config = dict(
    n_head=4,
    d_mlp=320,
    norm='rmsnorm',
    norm_eps=1e-06,
    parallel_block=False,
    decay_fraction=0.919,
)
Each number is 500 + 50 x the weight over its row's rms, rounded and kept within 0 to 999. Layers, rows and columns count from 0. Numbers have three digits each. The size before them is the row's rms in percent of the matrix's.

# gate: layer 2 MLP gate, 320x128, rms 0.315, rows 55-121, columns 0-63
# up: layer 2 MLP up, 320x128, rms 0.319, rows 55-121, columns 0-63
# down: layer 2 MLP down (transposed), 320x128, rms 0.289, rows 55-120, columns 0-63
gate55 097:456605441492512523536500483449431519591485533546533577505555429492503535514472568560568491613433547555505487489453469508492480439476487538411411485462395488524486511440410467452555502515498527
up55 097:494499616504580531525360459544538479432492478515566508513573490486477446562495466518463519527469513481476487427442457560389545579431471473525500517481505486450435535552520459472511518474453505
down55 097:464522522550529539512412478551472492488513453596515583494504534650398526534480475447508494519485455569470518466501622515477502464429555452464602490412544476356549508576384473442518540489563504
gate56 104:573495414572471570465509556555475606492478506490566446480552528522481513525508490444451520580456475471493476464550478445406520523507550511475465500552452459513475535525534493453575423563457542
up56 102:590530426564473581507531458504453474491478540524592455553571457463523492469469456388513529557532481456472539499609448451469551540536587462448509445590513400505424548477573555488563436578476530
down56 098:480517562508494474485452517570402488433524467412510421600578489517626475474458498521543448462572469514569482485549468498445495394570421545545488434506401546486494416556589450501583526467470482
gate57 105:385501565456536559600572476478502506489521445490489559399497564453531455560424528466431497438461503398491488445532492512489443596445545456484589485516563513444495489498459486483407491462505519
up57 107:546601563460504472487445503480539552499407474524515491581432507551459426491457512561503500531468507433506516518617476651453571465546512475529511508519458528473505560554536465542589494480494478
down57 104:589556472457502471412478495473503540438433478504508502592468437479520594478483505508535515581533428512473433510535504583510548492535478599498451526521469526524540389431477493460609512611595404
gate58 103:487519526597450511448545488411446506474466545518508503430458519469525499469539456433505497455465518399548512446450561452501534485546395495462557485449540431510417475614461527432500345544423488
up58 098:462521472441560588518546454507461518609444561512477460444442521491481516472526542409433592479499451561527492520440583466493452465534535551559534570467483442524456505480397621486569532545512540
down58 095:541552508494540520457567539484612430514423476502334514530571465491479611550547509396544497527495498492527587498419426531496482528450456451486465475618538546475558424487563479459573561453588545
gate59 093:505449505564446499491524487453511471555472509457387470501456465556459419561445461494494526546605513582423523542518553475419439433510520537602562467475530488493450577497470487520492569593557542
up59 102:535498495445463440455505507572495509599534502505514583458497529450481527536550491510522501457462492499648445464474458565466437538538465477534478596514580491434496468558479519488501587558481386
down59 096:497547536546463436498400445553450521526448536495533566376432441507466599469516517540426491478497460527494518454479499474474519514605525569459539573556499457550494452457558472491491509496490466
gate60 095:565442513453459599515503566488444510512454449437459484445576603455579389519431492593452496627539482479534530453571547502570557395507469529462516503562519450413481518398498550445495490522558520
up60 101:561442505535612556452555534478489470514503486517432583527540491373475513484496533541495427496582475527491560449431522455562593445498515501454462553473523520526533444368478546425560521585502525
down60 104:522551389476560472584496443514419521456499480539572494514426522601474489545621466524492478475509498569499553508413541447433553475554506467455441411590459540559510487440481507421561422483402526
gate61 086:424586519625389586394538560472463522502490519426600498455573494471506442515468494513438444490459588501557474517559492499569491379497502461551534488547541526531455432565536565486573531450517583
up61 092:547453468557425557494464555571474515543559410506433496536568528532613381591473471517542484551507597488491481508518510544547515534568404468620542586493471527471472455459515521426476409561510575
down61 093:535372526472489569454491494571491494469487448527452398594487498555563507578525412479484451523555435519560480525353577573394446527505537480555596500470518468455430411503423466450479541543485485
gate62 113:476586535581408550517433555426470539469470507516503574552455497502483523571479469484522478496446429555495560435491511404524441406454551621533464563588407556450513404450545546460498539534483496
up62 118:460499539538428590479397414452533532459561538415470556550510473448413452508537477436569497402479483440529514585486495397537482483583509536440473390515545530424517417466536555427560538474480465
down62 114:502544545501461532576440492482458417519481480539490583553511534432502442584542542431574498526450546554455531494401543407519441447554508578451439531554390502518458477491482518421483526417530478
gate63 090:517473527544499507550518498467477602442448360525439459447443566479488504438552454413466443478529405571513613493521458548539540595388500435492530504531534570560492559442526533581491461538501416
up63 096:520519479531518477562579545496557487499448548526443577475553398569468521477530501534510489499462484411521534533431497403484570478541522521497528473502423584513533477540537521386472484487474522
down63 107:506464379490568562606500486568639496510484442487553491566418370625496477494523413446504522529479522526474500499549468527464477509568432492524529534530602567564515436529450543424575488497440535
gate64 103:492462530451471476398463571504565540419477568529526549423576448437613467571580540492517497540547547448505488407456409523479482482473562484478533520488409515461470509406563486514507421518473412
up64 101:516450507533513463476495437613486492495460468518625598480516504421601520476486513491490552568358552555608454469491505562442538539504467448440519476531522436558540561487576438419474433464553483
down64 100:478489465537436459475515409598522478594516409520580590450530493422433457513455451412573428523540444544522597493439580530486519480487449497515457523498472459509603564529501541512474527580506502
gate65 099:483523484425490465546481556506463492490446552390562589392507545581472505446527463490499432520564572495473524505448436371535539470508378526534483560549398513501430517565473529486514579456555483
up65 109:485521570498529504518523547463462524480392477467554561536444572513449526443514481454516476493460511542443509481452420438573518459545510585494484619524483514492556530539470571571547592419444514
down65 110:582615536509514485410440498433420440561542404537523588521542565417469492478450459565443545513455471574504486439477416440534539468492566482485444583512551514427485524514488514475604557464561448
gate66 103:546516407480510435568464513484476471517528532464483480554502505540568502614521458464555492529508448561528476467519555538493509546545434521575528477440560544431583438502431475384464490629423510
up66 105:445483491544544553485470539483481570593509550505465496465433492527513476511453451448539465579539376442517484490574477544490502514491483462365527465492502479463519509517600420452478480592521634
down66 095:530458480432477504470607532458442479564439395539453428495491466552497498551509471458475524597491501421560408518377453493466480517469503509538489402518476568504467545524548529417558490467453480
gate67 091:441540488516485499565465559560546504535433379526532474492482517408585447613509487489441499560533469445507497443477531576500489514476534488532521447579524473539462576444467496619449466535461505
up67 094:462432501563529459580551508523545545405462500513452552500501537525471448435444448581463462466528478467576472566498514546468538480476499481558610392582497570529531537488576517494514561573400442
down67 094:562508461500455573513492434430517492479466553565404570501445523471573492532446552532607532439525443449459530492473440479531502518573485517436504450507585612550483549601394541438632478501575452
gate68 105:367481519523492514479464503488457477448526399410553543509437488492520455618416524498506558528529467497530533431489491545551579492458545442463540515571501535479553518384579386486484487506451433
up68 101:417533527406463503450514522578570563492468463468550482489544542502501580545484477393574520445508495545446520450461604422568464522529509478466481403451532535434464452524476461519545436547517433
down68 102:397542556460483533555533502465538507598519575549436492433441480555498477458406513431444542533433481495454428496502452518556535472458549524548420555494489531500471510526490639500413509545495483
gate69 105:575492406488464437475536491557480498576455472612461478434520442519474422495482494561468482501561556474520491510476411463442523456461454527558411486507540564525476609547456517527517478541497450
up69 105:561523571484479574449577522448478489613518532448517457505616459476519494530509530479478488529419478530561545380563507473523472516486535439422462575507484563547536501442519489483569435582409562
down69 102:516537600512396450478473478510575496432504388442507488533458442518532592409561463520473547566568467486474559486448513499412479447563455548496533509564561509492553386506511479498512433524568402
gate70 110:516521481559524488528527597464453496505548444449537547507485434545491533462364458444440556450517553454347531463505519487585541496602590532488567495488549521492421372492596418484569480532452563
up70 101:478598477501473449501480451481504496476522505503588514470558455527543506378492478563554536552447553513456447455549459542450555521539443543480573477570501549454507537547528507476493451472393536
down70 099:413498642595386448468517425615460490400494485421568446427523536443491540455490454542400526508502588480503436502509562580519549433463450542523467522526430491496472500531539492533454481543541552
gate71 105:526515565531478473504575508471461431480489517434494517467456468389471476486483546477531551535506465467445462472549456431460446446569395527446550454442507531445534425570487542521602501536499467
up71 099:483464503466503495475577482484493482553535497425500505352476527370498412484563550426526516549475515473506536487434537518506464410500400503500494510455550421552561576520443538469481537580454445
down71 100:516548493449506506562420570534459468564529440444443439516423485504488535446452580501464538497519526434476464589523509444540585476461404459531549524492364505464550486554601502428498536411478429
gate72 101:487534468567532534490562505471529467432423465417416555530562497485570412554568437467370514513501562498496550534407630556485512499515420508565522534512546472437528547580438531486524440544491440
up72 106:515471570501498443480498580545485442518515450493478465551494512597437436487452527493501436519483579388462528480450542451530437448583486508515427535457585589530496435517521484549539587470542439
down72 097:430511425501437546638503515438496417489517514467487516528468492527502530442558509488487570493514553451570513520441522553574502503519537432486481510393558483489525520503511490615564488515458433
gate73 112:495566446489483414444647525547590457474528466512479554428517447569469444503529540580499431559504614506396504487475568482470462534467485517584532485467523557417444438546519416495485495510508484
up73 099:437517461504499433519429467446516486444528548580525579492437496482474508481562513541456464436635543394452462518456433514492547589481494501365514499571461533522544522532552413629510530481557522
down73 100:459480476483566463478571471473437443486551555466586531461471518503384462569483393458488567568471488537459435486494472503507578520507507452479511566512444568593515498463512518474473528517472423
gate74 099:552438489534438429517511500475495430435533455498518513547414479473521474548483495511525410464560454570434543502497516553455465544489604577548496514467598456482468605508503553479465519469446426
up74 109:488467439604509461515569556507624537534557469560539547617467428405526432489433429508530463588472521495504476550448555453480485451475563480552602536453499569472449496528493445400539519484551486
down74 102:405505507550507487420497532541421483425504509449507518465507489490536507463547456514588583549480441516487527482530412477385498405572516489421447499480574571489422472498457503446449500480481567
gate75 101:495581539475488537537465433532529540483565508511539529479482492424458516580535503494524427477544593563514513535615466551466419435517507545492564575563428536408451577558540547514464433513505504
up75 097:549546504484494436550464470502529436488522478423501436460521441468481469523503485556502491484476438461585381486470521499410453637558466463555466424476571520542576458493465608533533506495581519
down75 106:502469483513539436459576500516572540582556432447504398405466480451506539402406428535533529489600439517461459486432500486553502531428531479588431454515595517513470471500606510499550450468503585
gate76 103:571527544498383423519502502548525438447491506470568470510526475581544521498532558507562508461567541529549549571437527402528508532565621535472522438462502510613530490489492481471497465472466462
up76 106:526479503456482482556503484514421369427498533597471531582480498527488477462511580545567538508554518526414537474466469482506538430394525611568441429546554504573554484509538486444457478438451540
down76 102:495612611521530492496567477549495566509577479585462490407554540530508513470509441529389504538467443462515422540540547578502526446607496468518463610608544502414501510490527488502477528465437523
gate77 101:561446515432468430555417538385514468444417456523546510520515420429500469533424469490420458464523480444382499467373402445487526602561493508430628444561469444487554537491515545420511443478465497
up77 108:473408505539525500449423474531485457449497461481433533510526432454527536469493521447563586450463422501489399531545464555478597471526522452515584566535465450423378577463563488598519420559553438
down77 101:496499548465512486437485522490541559548438503495481519509480473477526496442545550464586526627484496506482543477613459530524428582452533511462473570575473500522410604521404534566489445477509479
gate78 102:543531523485558506516572479397421501513509533591504440560473566458600582568522483430525412562434525430502443461576472523534475559469470558475511502442493531492389472429550477554513430539493487
up78 106:482472522510416531460478501558421490469491488450491522538497431451545539541433440561490495404394551545461514452512484513445492505569479450472504431543495470543451486488529457480473444570527478
down78 096:494511471516485534428526410549488485497373469579596529533473561396563414500523535541465492476518495435493518396532453573503448532508504521484485427482528420522476492527545587492443535499501565
gate79 087:510515532541560505550464541411597509468524534438538443526427414410498425464424422487515432454511499436539463493466464516523421487536451550420544537406453605481578388430562415523469501432461496
up79 092:504599526572617589539531455414447552474462497438602478547528469491487563527460395436484488448525518551591461560562475493504390516497463562492499460445365560436535410460502394469489464492466448
down79 092:518462561512563514579589513522485441529500437545521499478535519517560412461548496486560537437572472512574492552521519552437466456499591513467503394422440561551407514477552633521508483581542573
gate80 103:384492448525532526530565445467487527547497492377540526571477481520603526545392576423494518493437504502490493434540495536464546430567465488419470545436581488502521592400437465559579593462572526
up80 094:483572431509504508447503481462500530552491451475573487580510523460447517568457483487457461493411506483563425547522556481568457506535565523469527468457436494475489492497438515425574422479493535
down80 100:575448500441496534438578445445507546468507592547505438451508509519403479549506402490445489424493538508550512568372548487495554569387477472557540495514532591582517443529467544489381460445480418
gate81 108:448465539491507556438450576465503461527432473483509399451460446408616459479435489477461581482485533514387497519520482542432575443491424555526549553588501576480479569570432557520485555569389532
up81 106:535570522452486462422464428468562567374492532422598450472578510495450443470440490448495494453584569497505612483469432466469501486541519530471560539471501516477588535547467544613583492512454473
down81 101:456587560396437597403556507475501546562470486473490444538514526513554439433559535546487584514571471465493520536530516529443569479509405447498517514512384542523619502444501513522523434643507517
gate82 104:450493504504452550543435529511506480526607500449472499435493523535492474620519466604529485532497460447587482581515496539529485551561506545503506463556482547453476506540476511510452482419448567
up82 098:472426566472348504517479559467364517512541483479515492608486545632483532538525497529537369563524474620508560510582458512521486471513522512447485471556597481420500547476486507462516479534507506
down82 109:493455472512393478442486455587403424479533469477547477521434595517587452605460452553502521548471517542448541519456458472515549449475493465525492488469615501568350547562455478499534483443563526
gate83 103:558449497496406480499515486549577428521454483503575517484509544392463461501576496542425542510481561514605526433554525502524561504557430523563516513449536472499593522612446581523471553582560444
up83 116:505518486587626562532559455482503534464515542518436539569595526536501450480480480551495504523506554506567542449438465430336531489473495504517512529544485477549439475499576509455522494464538592
down83 101:599514534455519504448529489455558510544505464527580513486440512582574507526551549564497482504461561592554482535447462499567428462521490460504567550498506506553469480491556464402448414590436517
gate84 104:484475518509478489526458499469540401576472482502526576496469477456507530459386491477403453548463514494462440496492588501460457570520565521484479508526451467509490546507402525437474541383558539
up84 106:533432575492466514551517479505514484569560559582505516515578476421513493377564420510488441450529551488575455394565505499468517521506516339535452518547517569567486423521534426560461539602575453
down84 101:502392537590462489472434515550529433550544491447454557522429598544482544491515588507500497552456440549556449475472408530525513453492423526494473479531564461537455431561489493400546454467533496
gate85 082:524452508491483526440556504437532463445505479591489514365447536475485567498526489554553429504475495467519476463411541420504448486606404543602455497469526462562533350543505503457481556533518423
up85 088:506559442500487495538525530329513533481478462494449425414503482534506473489492539609560461465563483437507492416445540490501536449553418585604521482501510472501515457491472435458472608537466465
down85 097:541456419531454545498431431474474463490549506461474518477536569550512626530483435517503413476522515510547487489541514476566501539548458551434575478508521462425511559497506512557523526470455458
gate86 101:543404423501541519470482488452488498493471488482640546506380548479576473511476514476437575545494446404530459579512520491492614493542530573467558430524473632478523508476449540471599467575538427
up86 105:532529575521459471498499442444508481507522530459538481535446508494516509537423544473462521409583474374599453551479468481517547568526501477527519475508459548497425486444438469620507524443535451
down86 096:586508582483567484506497524533556541462531422564604426499557542553462526536442534490422569446482568584551454536495496558579527472448446489549480516416494463553519506560487530483451498540465547
gate87 106:528469492436561525506502396476537529537456517553544503488524510428465513413524518522527509422503612506514511465534489533502563557437526557575477582493493501563443456496378418483560542626549426
up87 105:463556563432471552502479401435525582401551569519480442578619550490466521506458543588576438469567542521550591505552512431499511555501552492433485483509453513487562487420497558506575504510441550
down87 101:547595578475486541506573481478504536526622471487489481509544498441471524539460582504510480563516537482505466513500517512435540492399530565471551458540464402453491583504545475512510536488506492
gate88 082:541411501397517497519417531449549481527408497441460545535503442564515465433501388494494567600445513361548485554452576472494524444430452472494531448446504494417504461547493422534536500454502547
up88 083:562455479389541515413478586514500426588410549440525516540596417544660485506510462503454481590510496408504517524455481562514504562473410583503487461450520507468536484514426468496591493470487577
down88 087:531461580384380537471595476533486443535516547526474554430526470531620477477512438459469532551542484531515531527446542596482542536468463505557551529473564433433491482488491483444562540499530471
gate89 098:471416427506490529406562591477454463477522515471423476470505521569507441406554541601500655514488551464502539461472515501423394418562446465546472562420556467448485530597436518466513472525441525
up89 104:511412414468482542419582453579487493478487431591521484554504595537479459516557477416471550513549587429614548538479399480506465523502495541519455554454548476421511496494455445477511475441416454
down89 099:489465441398528485467643485480478471491541475455555552487455541502513488513408455445519500404554559492541488464450520529459501415416425488554571516443431614566555462502577538476527596604465443
gate90 094:524517470531531460522531489543588505405401514603530454457505504551596441478526494459455494470582551376502498559497463518474493601465462582471545514555489573446564553529558361528564469500516528
up90 100:496503478574566393544463493487478506494475446374555480534446546569476479541574543514446496518494502548436529624505506516448487466550454379488450495348572448478447529454494529610548547481586574
down90 103:450433519527437446497518480505530496543502475454410582456469418476454464489541485458443479579497600449408506563557438521492576417554454391523468506416463548502499458556520505503579425450471486
gate91 105:380412437441439544579504465403465622509456458474455397575463544578489447474538455436580551565563527589576561445547502481591518491439543492456496530528542575385504512522478500433525513514493566
up91 101:490448482455482404453473478554519496457429426472537510500453506425532486426421519537523490501524595594617599466567543492514480563500433533378560448494543461433555525485472562473509511487582583
down91 102:579467517526489486467489442398440593536428457484476531565557539426503463528517509542418389566544456477458421450524542461539483515479516462446451516569492554493498529492434509546528500571495578
gate92 108:462519490516440535504435431424449512511507511455432550467478499469500437552617494533534375467519417516444464532550457430452408611465504467460509513455486443402535522549498453455474436596446540
up92 097:464402477475429495498480608545531469523478549457536468602485575549566393567498492527483579522558468579427461470515459572500540472463459496521462538511513506407564512485489516488574447472412529
down92 092:415467501476479566508515441486611470543535531519569529457532448514499586598540463502511524513494402537561515440542537524467480426497491465537585440608450485518468523469472518472500607461527632
gate93 101:442516578467521458471526494492568476540534520487517488501487456501483427462430466488433503440528521542452421558511446421493372504538376491469510551528518459391479476490442506501423498517495441
up93 106:485427419516570546442421491480467460503510561503403525500487493471444550527561502522519550454498418542491558582391534466555513535395553532510472428502450415544562418533477457550526482455454419
down93 106:475452522531577460552543454508417570457513490529487621533483400501489436466463486478537599451465478537496478445469518534421452460464619534521564487422569418477602501512506468448515518511471477
gate94 095:521433554440499496508564586505474418594384451515597591510469541541520542494438490499531496591435387563624476457426507450467511553606511449472498518505495501575497513461478512487468484465559497
up94 095:514449448480425459612501497496431509499510493521510534446552551603499507494544489594581449485509415519486483454494461420491406626480428454471482480533468545468488427463465416484508458493555488
down94 093:408539480501435581443558526437496586478603566523490497511519501517580456531489495461480464441584555446465467530519562526501539575468488436428467462477478478480572526543483498477554527445486536
gate95 113:442442474376506461517484384493558495529474552546460537463547488514450526474462550491517583446536445528477421534532513489472466588491532568481553437438491541465567491455548451463531484507457466
up95 107:519520552551506493427494584500454451416545472471534491506463565513485506527554540479503468537465472517529523447462477545520553509537443445521457547494533398586472492471464520486424542440541414
down95 098:479498596562575512572542536534404557503555526453542465509509497601436442511543505436517550525435512469593523539494378511490454473471441468435394505502411444568511531512556500578422434399554515
gate96 094:518496422500484566550562488423519572585500504471438485513508420396490520480558504579535550494540512494459564479529514478526449446480505557517556453467425493548501354485489456458538466492497551
up96 092:550448566503499422488476470558486468546479471512334517407538535461442395462577432526561562453584422474452427498510492455525487515482572499453530506441464499535528535481543463556515487466518417
down96 096:558537443464546537540476550459552498426492486511501444433523527436482565492476384493430559498464546532482496591561503442382462527517539542528560503537491408448558459518445506439557538462510437
gate97 107:540515426500488496578610502551499500444506525469547538496466482536563439487497504501529497490509512435507471490515626428485550548590402551543529503409510598570486491447413469500571428528516449
up97 101:492568523524480493555502478482514527411448565517531584454530473546466554521466501467444424547496498531522514490444507543536573501576441580498565484418526494601425424442542417520412487525454502
down97 104:505477549448402563577648468499501512525464465510475484564518520505526533585438464501500454577483493429472494617506473408515542458494420501550439628543527581548566480449580555432465479525476505
gate98 097:570579559571535471567560476418567532507448523418582548506476444609489482570491644545501517499563494499518531485475526492572546414475531526439564478509469476467524466451416474469506420463505492
up98 096:517538607569509498578478488522573389550486539460543471538502483521545545514434498471426481473529497480469500614571384569528447457453426527500506542460520536468421561486479541523419475524513506
down98 088:493503537528431498471452476548575445466505473503493496423421503537510560461509535520482532495465505494576540505485519545442403399460566499454527384493518484451410492533470471546500496474469523
gate99 112:462418482476484474432521455581512498563514486562441468471532556526472474503537436525462520547472523548546479527455528505540446435528508475525526505476403532481460542482422604558364481529508463
up99 099:508522495612475609434462530479463506526484485520494574508497444579589505549526567587539514498443469460536414538459455514401489582526488470480568416588547453519536413529547521468486454517510477
down99 096:523531423544547553532417559470576484450426541501406551594457447501549512453509457504530569464493519520459531502580539413572519488511453470567527484480447573543434472471507587487513396430558462
gate100 102:453539471614496562509416403567487501632555579448600505566425450537413488452457584474520470472506454457524409508544480514433417531471540537549573441555566536484473464527417558539444524521459482
up100 100:513453432565498536435631445482478432449400464413604553576553536525458520424423553533489561515507452495468461451464506437536406488561429530479465514464546518566464457608472480588518449451531535
down100 099:424555515519462534496412459472402485469581492592513545560505596476530509502449590503524365500497509497602465491639490451529589505548472593461531418505461455511503467469554488467529521499464494
gate101 093:421502468454476521529517474506489633536362496468539439523556556495480412430567455414445445501516463532556468477464559519545484567464462464541481462523468474516432558541481485518462429561379420
up101 095:537552489503481449472514424522552562491425423494496512519606482571468482505512529464462427501468561568515548451458523562498547604400521458527510369660509485478452500508532546566434510474447435
down101 100:437518478514465481508523410449500426532531474568493491619504506462316461507464518521474512427482494570484461477476498560454555503471486567460487600463472493468534492587460491491508519518537557
gate102 106:559558512516562501490506547608500541545497480455629467529516513453468502434566507444523427499531554544550561494402550431398479499489552487481552455600498396572512505462567520467482520512454562
up102 113:497501506587544514567424514441441592468526528508456428396456534499599481634486534479520529405477562504585476539532520540563432486481524436497475442517535637392491555503520510498518535526463433
down102 104:424524529420471454497574572540394560490520519561467509431412599570501500458440513572524520575476451491429528505533543540467534461437436567475504571501458485459506559465459504561529485504460433
gate103 103:551505520530580527495529530484542511561534466506503552476451499534447542478493533493430511449506576483535583520571456450570447467518527469501451553400576538573435592511475419514600464483494584
up103 099:500412436546538418470511473433578446498504543433573542433528473506476401442465581469476489399500498444567561572471538497523418532459505534494524514526597589529410416558415491467539525534439496
down103 097:438537502453481488425545455444497504513515530570390470554576469488528490474372513543514459499505428455476495493447460616519498586579459548467524470469508557559404467542477464516559404530541524
gate104 108:523430564469531565445471528542469512508402552621465481516522584486463543402517427397409418592496526506408502493490509570500507496515559456583515489599471447506479537520549472505491462566442558
up104 102:502442508466484521451512566498509458548414543451496458628539588448481564445564477559529492504480533465484418494497565564572566567518596495496447436550436458550476425573566347470459474497500479
down104 107:518475570506530416487493525489468471559559522532447447475502512442495527474525417483453450473456462473565449581469446472516486521477563498493491442413573591431561394519423409445533442390502487
gate105 108:428597446503443511487603529566613625436515472477640510493531480454518524514485515573566402615475516502495435496536476572425507420483491491459451541507523532486587515483434460538491453529508516
up105 107:532486486481521529509499490502465474536534491484494528549479575519465560456491535569530461485546511569560515423514546553539600565588410538518411488431493487525408508522535551457556521512556490
down105 099:413529467466583464515389530541527539435476531538461519503495455510589515455595489411468397515526505483517426506507445562545547457504540477629492497394494542527469489536406489423390516504448497
gate106 096:492517504478511517467429462439555452578535541530578533567429506421484485500431449533454496569493529463535476564571444544478451502568544501490586576458489524465468521530519524485509556424560489
up106 104:480516468399583520487530403577582464511527532451564504559565515454475574445452586446501541509575498599484476573440488495468501543516516498539437545527555613444556430607544511485515465414483540
down106 101:449455405481520501562565430476422430451488495500464495552551494424527528536525617546512533571516552574510400449436499448507510463488465530535490561506476463470465476462577539416472504432476501
gate107 099:557533502540524480497567409563536522508478498545448425505518552439462480411421622475549464575542494510537587510539442464494505589540423553461459527519466514474451498571521416455517453499447598
up107 103:525393482514496413510536532500405454527440571543513548591507550526539493517533477551527513410477436511465478508425524443503488565512427449508536450539464484584522520540570477576555439542463464
down107 098:415502491483534515531484543532575437522524450525561506460456566425535583417548496489460511507416575544458539545513491424450557458494528502526524577471398417513513506508544533534491525533478517
gate108 092:447490515476495466543598497503549579503409491463527457551495443462522505568505482444407541536508403484557507411455669439558435578475453506424562429496506498475498515474463570496594567468531430
up108 093:356485538535442510546516478496522500538485497489497525525512460429584532535546471392423507644568530559531509466525528463509593586488459486493472498540474496475434571482503555429602561506552416
down108 095:523437472442567504438445497470542567583384416473488463442530549565417473463463416453534487507447533508570516521515465461456429460478405455518491471508533538537484563468539553409526559481517555
gate109 096:495486577476584446493529520385494428542592472514477407473489534522410457570588436482556490448505550530488561464474533521461480493391504568526539480479520560513515534567518444510490585531491373
up109 102:546450491454490481564440434436569436510421456534474551553511522480476485524506503455556506538443453557493395527456506524483505497498450521608569567533469491455478422606471531518483492564467489
down109 097:479488480512507511553366505480529429447549516502536413579432503463581489448573477524527557477648494587547433501519553466500482554565605462488473527458454563491503584475528529453488381524534535
gate110 094:547486426570551488452503446479552516491430575480446524550535439522488443462495456500576542527529406443459532600401531480459496493527513446502454531444478464382484561553546479546540474650469522
up110 099:405510534476511464611428510479508475518527432495530481454456567502576533521499502487386503511492486574523440456591439488506522524437542542538481494504495531530546500424537557539482492480506574
down110 096:556452475489642520578510561491486431525511612562516489420418566444471523492553454423540489492526424518474539495553572509536504496460572588509436493450468490536488516575564531461502580528443532
gate111 112:460467455467542544489455639434577517473531493485508628486586547482532420545449511590463416506522540492466534484494505457491548539441537554534557457542488561521461436548451547428502453569391643
up111 097:449583445475512674532513491523497504559489471452432575534485458492503454505478463526440485435517513540469586503458517438515366526445518523462497447564404465630507506566449515513550446575458449
down111 097:465450445431522463469628504493443509511400502518409527483516465499530491557467529507524509603537455434505398530414517580477427570459477599567529516400509448451534513527473525454511507481564497
gate112 098:454617462530522427489535472564489498547466581475429512497527469630514501508570423434478473578488484410460432589587506463486418502555531500491524513601527470538515560458570453544492489471509445
up112 090:537599513442593342552513459563476618541461510465458431487511494509468473516598418490526480522411538490577520535561446514424429483463454543459543500581544479537522468506616458516500546494540518
down112 098:477511444493437503593495479434508516562423494405474522416442497444522539519563480516595510492498426510387520473460440506537472504495541528459485604441497447523459467520460528454499543521514459
gate113 109:512544484461409621463416481490502574489467599541520572465546572431480504494520476477543494482479486525535452522601490484538479437548468536480527465490411480575525455491402440484489466462416605
up113 099:523484493486493439497647482524527485519503516565476471504543524445433577528526553531556492516498557539507527531536437452513518499492499479542506473492518543527602381570612506613557488530508571
down113 106:439469471532451482484521527440489529548528531576499546471474492485441508495521530546431552535630488493443600500452487475434520477475526484573488561514500512457522478555492528497463422501406503
gate114 090:473424445546572506512471456503525482514580505559485498455600582489574502542469497565407408544538563476444442501501502477524435440504438463540511542563476459509462430557558529589489540496477490
up114 088:536439537515537478498553480476513553557619521502584525525531500518562488538438513494394416518488531538458547473479484492477467430427508529477458508511488520487551517531560600506510431460399588
down114 098:503520466441478484481480464503502469541542504513512426400526522477429539573416454516394538461567460423480541590540552445563512463504495486505501548529448414454454487538519588484497484448475434
gate115 095:567501498520487517576486503507460561587412491445515515538530473537487434514572478361530499546406461456542536564538452457446607571498450520476481605421541502470470486444475482419559510575566452
up115 095:416445487478562529492455554467487566600485379452457455526520502557478557576541570431475523472551502466492525502469572498488475552558516487526444545404505556367460494525472487538437387459566536
down115 105:454486476499540480449501494622572489487536520607422508610476458484460529587481495453624555480461532476456566462493404495540438497524453541457504456476535488373542521577488438445476465484568463
gate116 094:525495538438413500472524496431517497452506479401455538504464475455525488565491532503536425421447509518492523552484501570543449492438498521421503459491443554547524502510510587447497432512539539
up116 096:502456466464590527533573421593492537488490499500539469465516551543386525437440445531529505480538459508446474428520492358483483523568442432464529512447538555568456437503492381531523610428537565
down116 097:503525601470531562514518609515536440470519498481436471506502483427595424573466525503655578522606568503480516579546543599549486494460433502554517507492472520478460423575493546530504538442411566
gate117 088:546487492476459445478471587468442500529471512469466484591384488481505442579515488569477507547458554517513554443575420608500560441619571560410474542489600461473523532463602578505449446508413524
up117 098:510538477547517510492558526489539536419426520545525575399532467531533554447527521533442475434508509424519484587476453446508486520435490489589535482510432517552472421557531470466561467515548540
down117 097:444470516449463544511451602459454467556439481492562472437432456498486564503429507514469478479501522465445484583468459480544475517547492535497494478528471491431520548636486514518481508468506517
gate118 101:516480502415387560538497528518486569527553452454583471544416481535458541498486364473499507502489525513446490535504498486448417567459574482493517459566561497519494464473586470568630473532543571
up118 102:546491463431494484469531504495463472519486507549438537515458449482509556513556506555528495567563554551529516551457388490472469556527522563536466466438428425461553483478519469536443376564506545
down118 100:529468582536538526525550523518525560433548431450512498521461526579531540492477515521437577524452542611487509490413525516557402615435513580406538482479564532524492508525432502533503515615556522
gate119 097:471532404510440475565485537460451493508548638518414452436470542498486540527471523493548483544478495491560492517544468464415462420588514517511493515517484505553574508520448556488457507616544520
up119 085:440475387526489544434549442600538525470452524425445460464479472510488518491527590474533490577478536451552511569559545516556514467515434578512496544577422446541428512611486489427465492454464473
down119 098:512475468546518478541518375510518506493475410463478477532558456406484463486535539468576478454568460515513556554417460472580530461506531561475602498506519480553498496498475483532412411461527481
gate120 090:487448510511486486470562528411580480522504495416563514501537522486536477488436564520495418553628393611570537479493515483495540595537520486563483518554525479545550399520358465445521527487543487
up120 093:541582533471496428471532546462526532486516489505542540586502447505509527459540548530457424415504421499541528501543510434454529480500556600526523544500554401520489504443472430498489464468448591
down120 100:502541472516584486460464445540476599523486508544456477507491548540554588533437523515532568426583572522460522545486455525534572535451378414424490420511425510468470424504537519460544465486456536
gate121 101:471544421521605434496558474540526504519541557441539398495486505516501394486499429482450539481478500531492430426514462501516539372467485620370496522436516477492473507493424450541422565472501444
up121 098:396545547500538498503508483448390517559447550566546481571459562504536521548536485514422500559470415515516553444555499528441573472446445588484588457542551431521564539418534606495499479552442528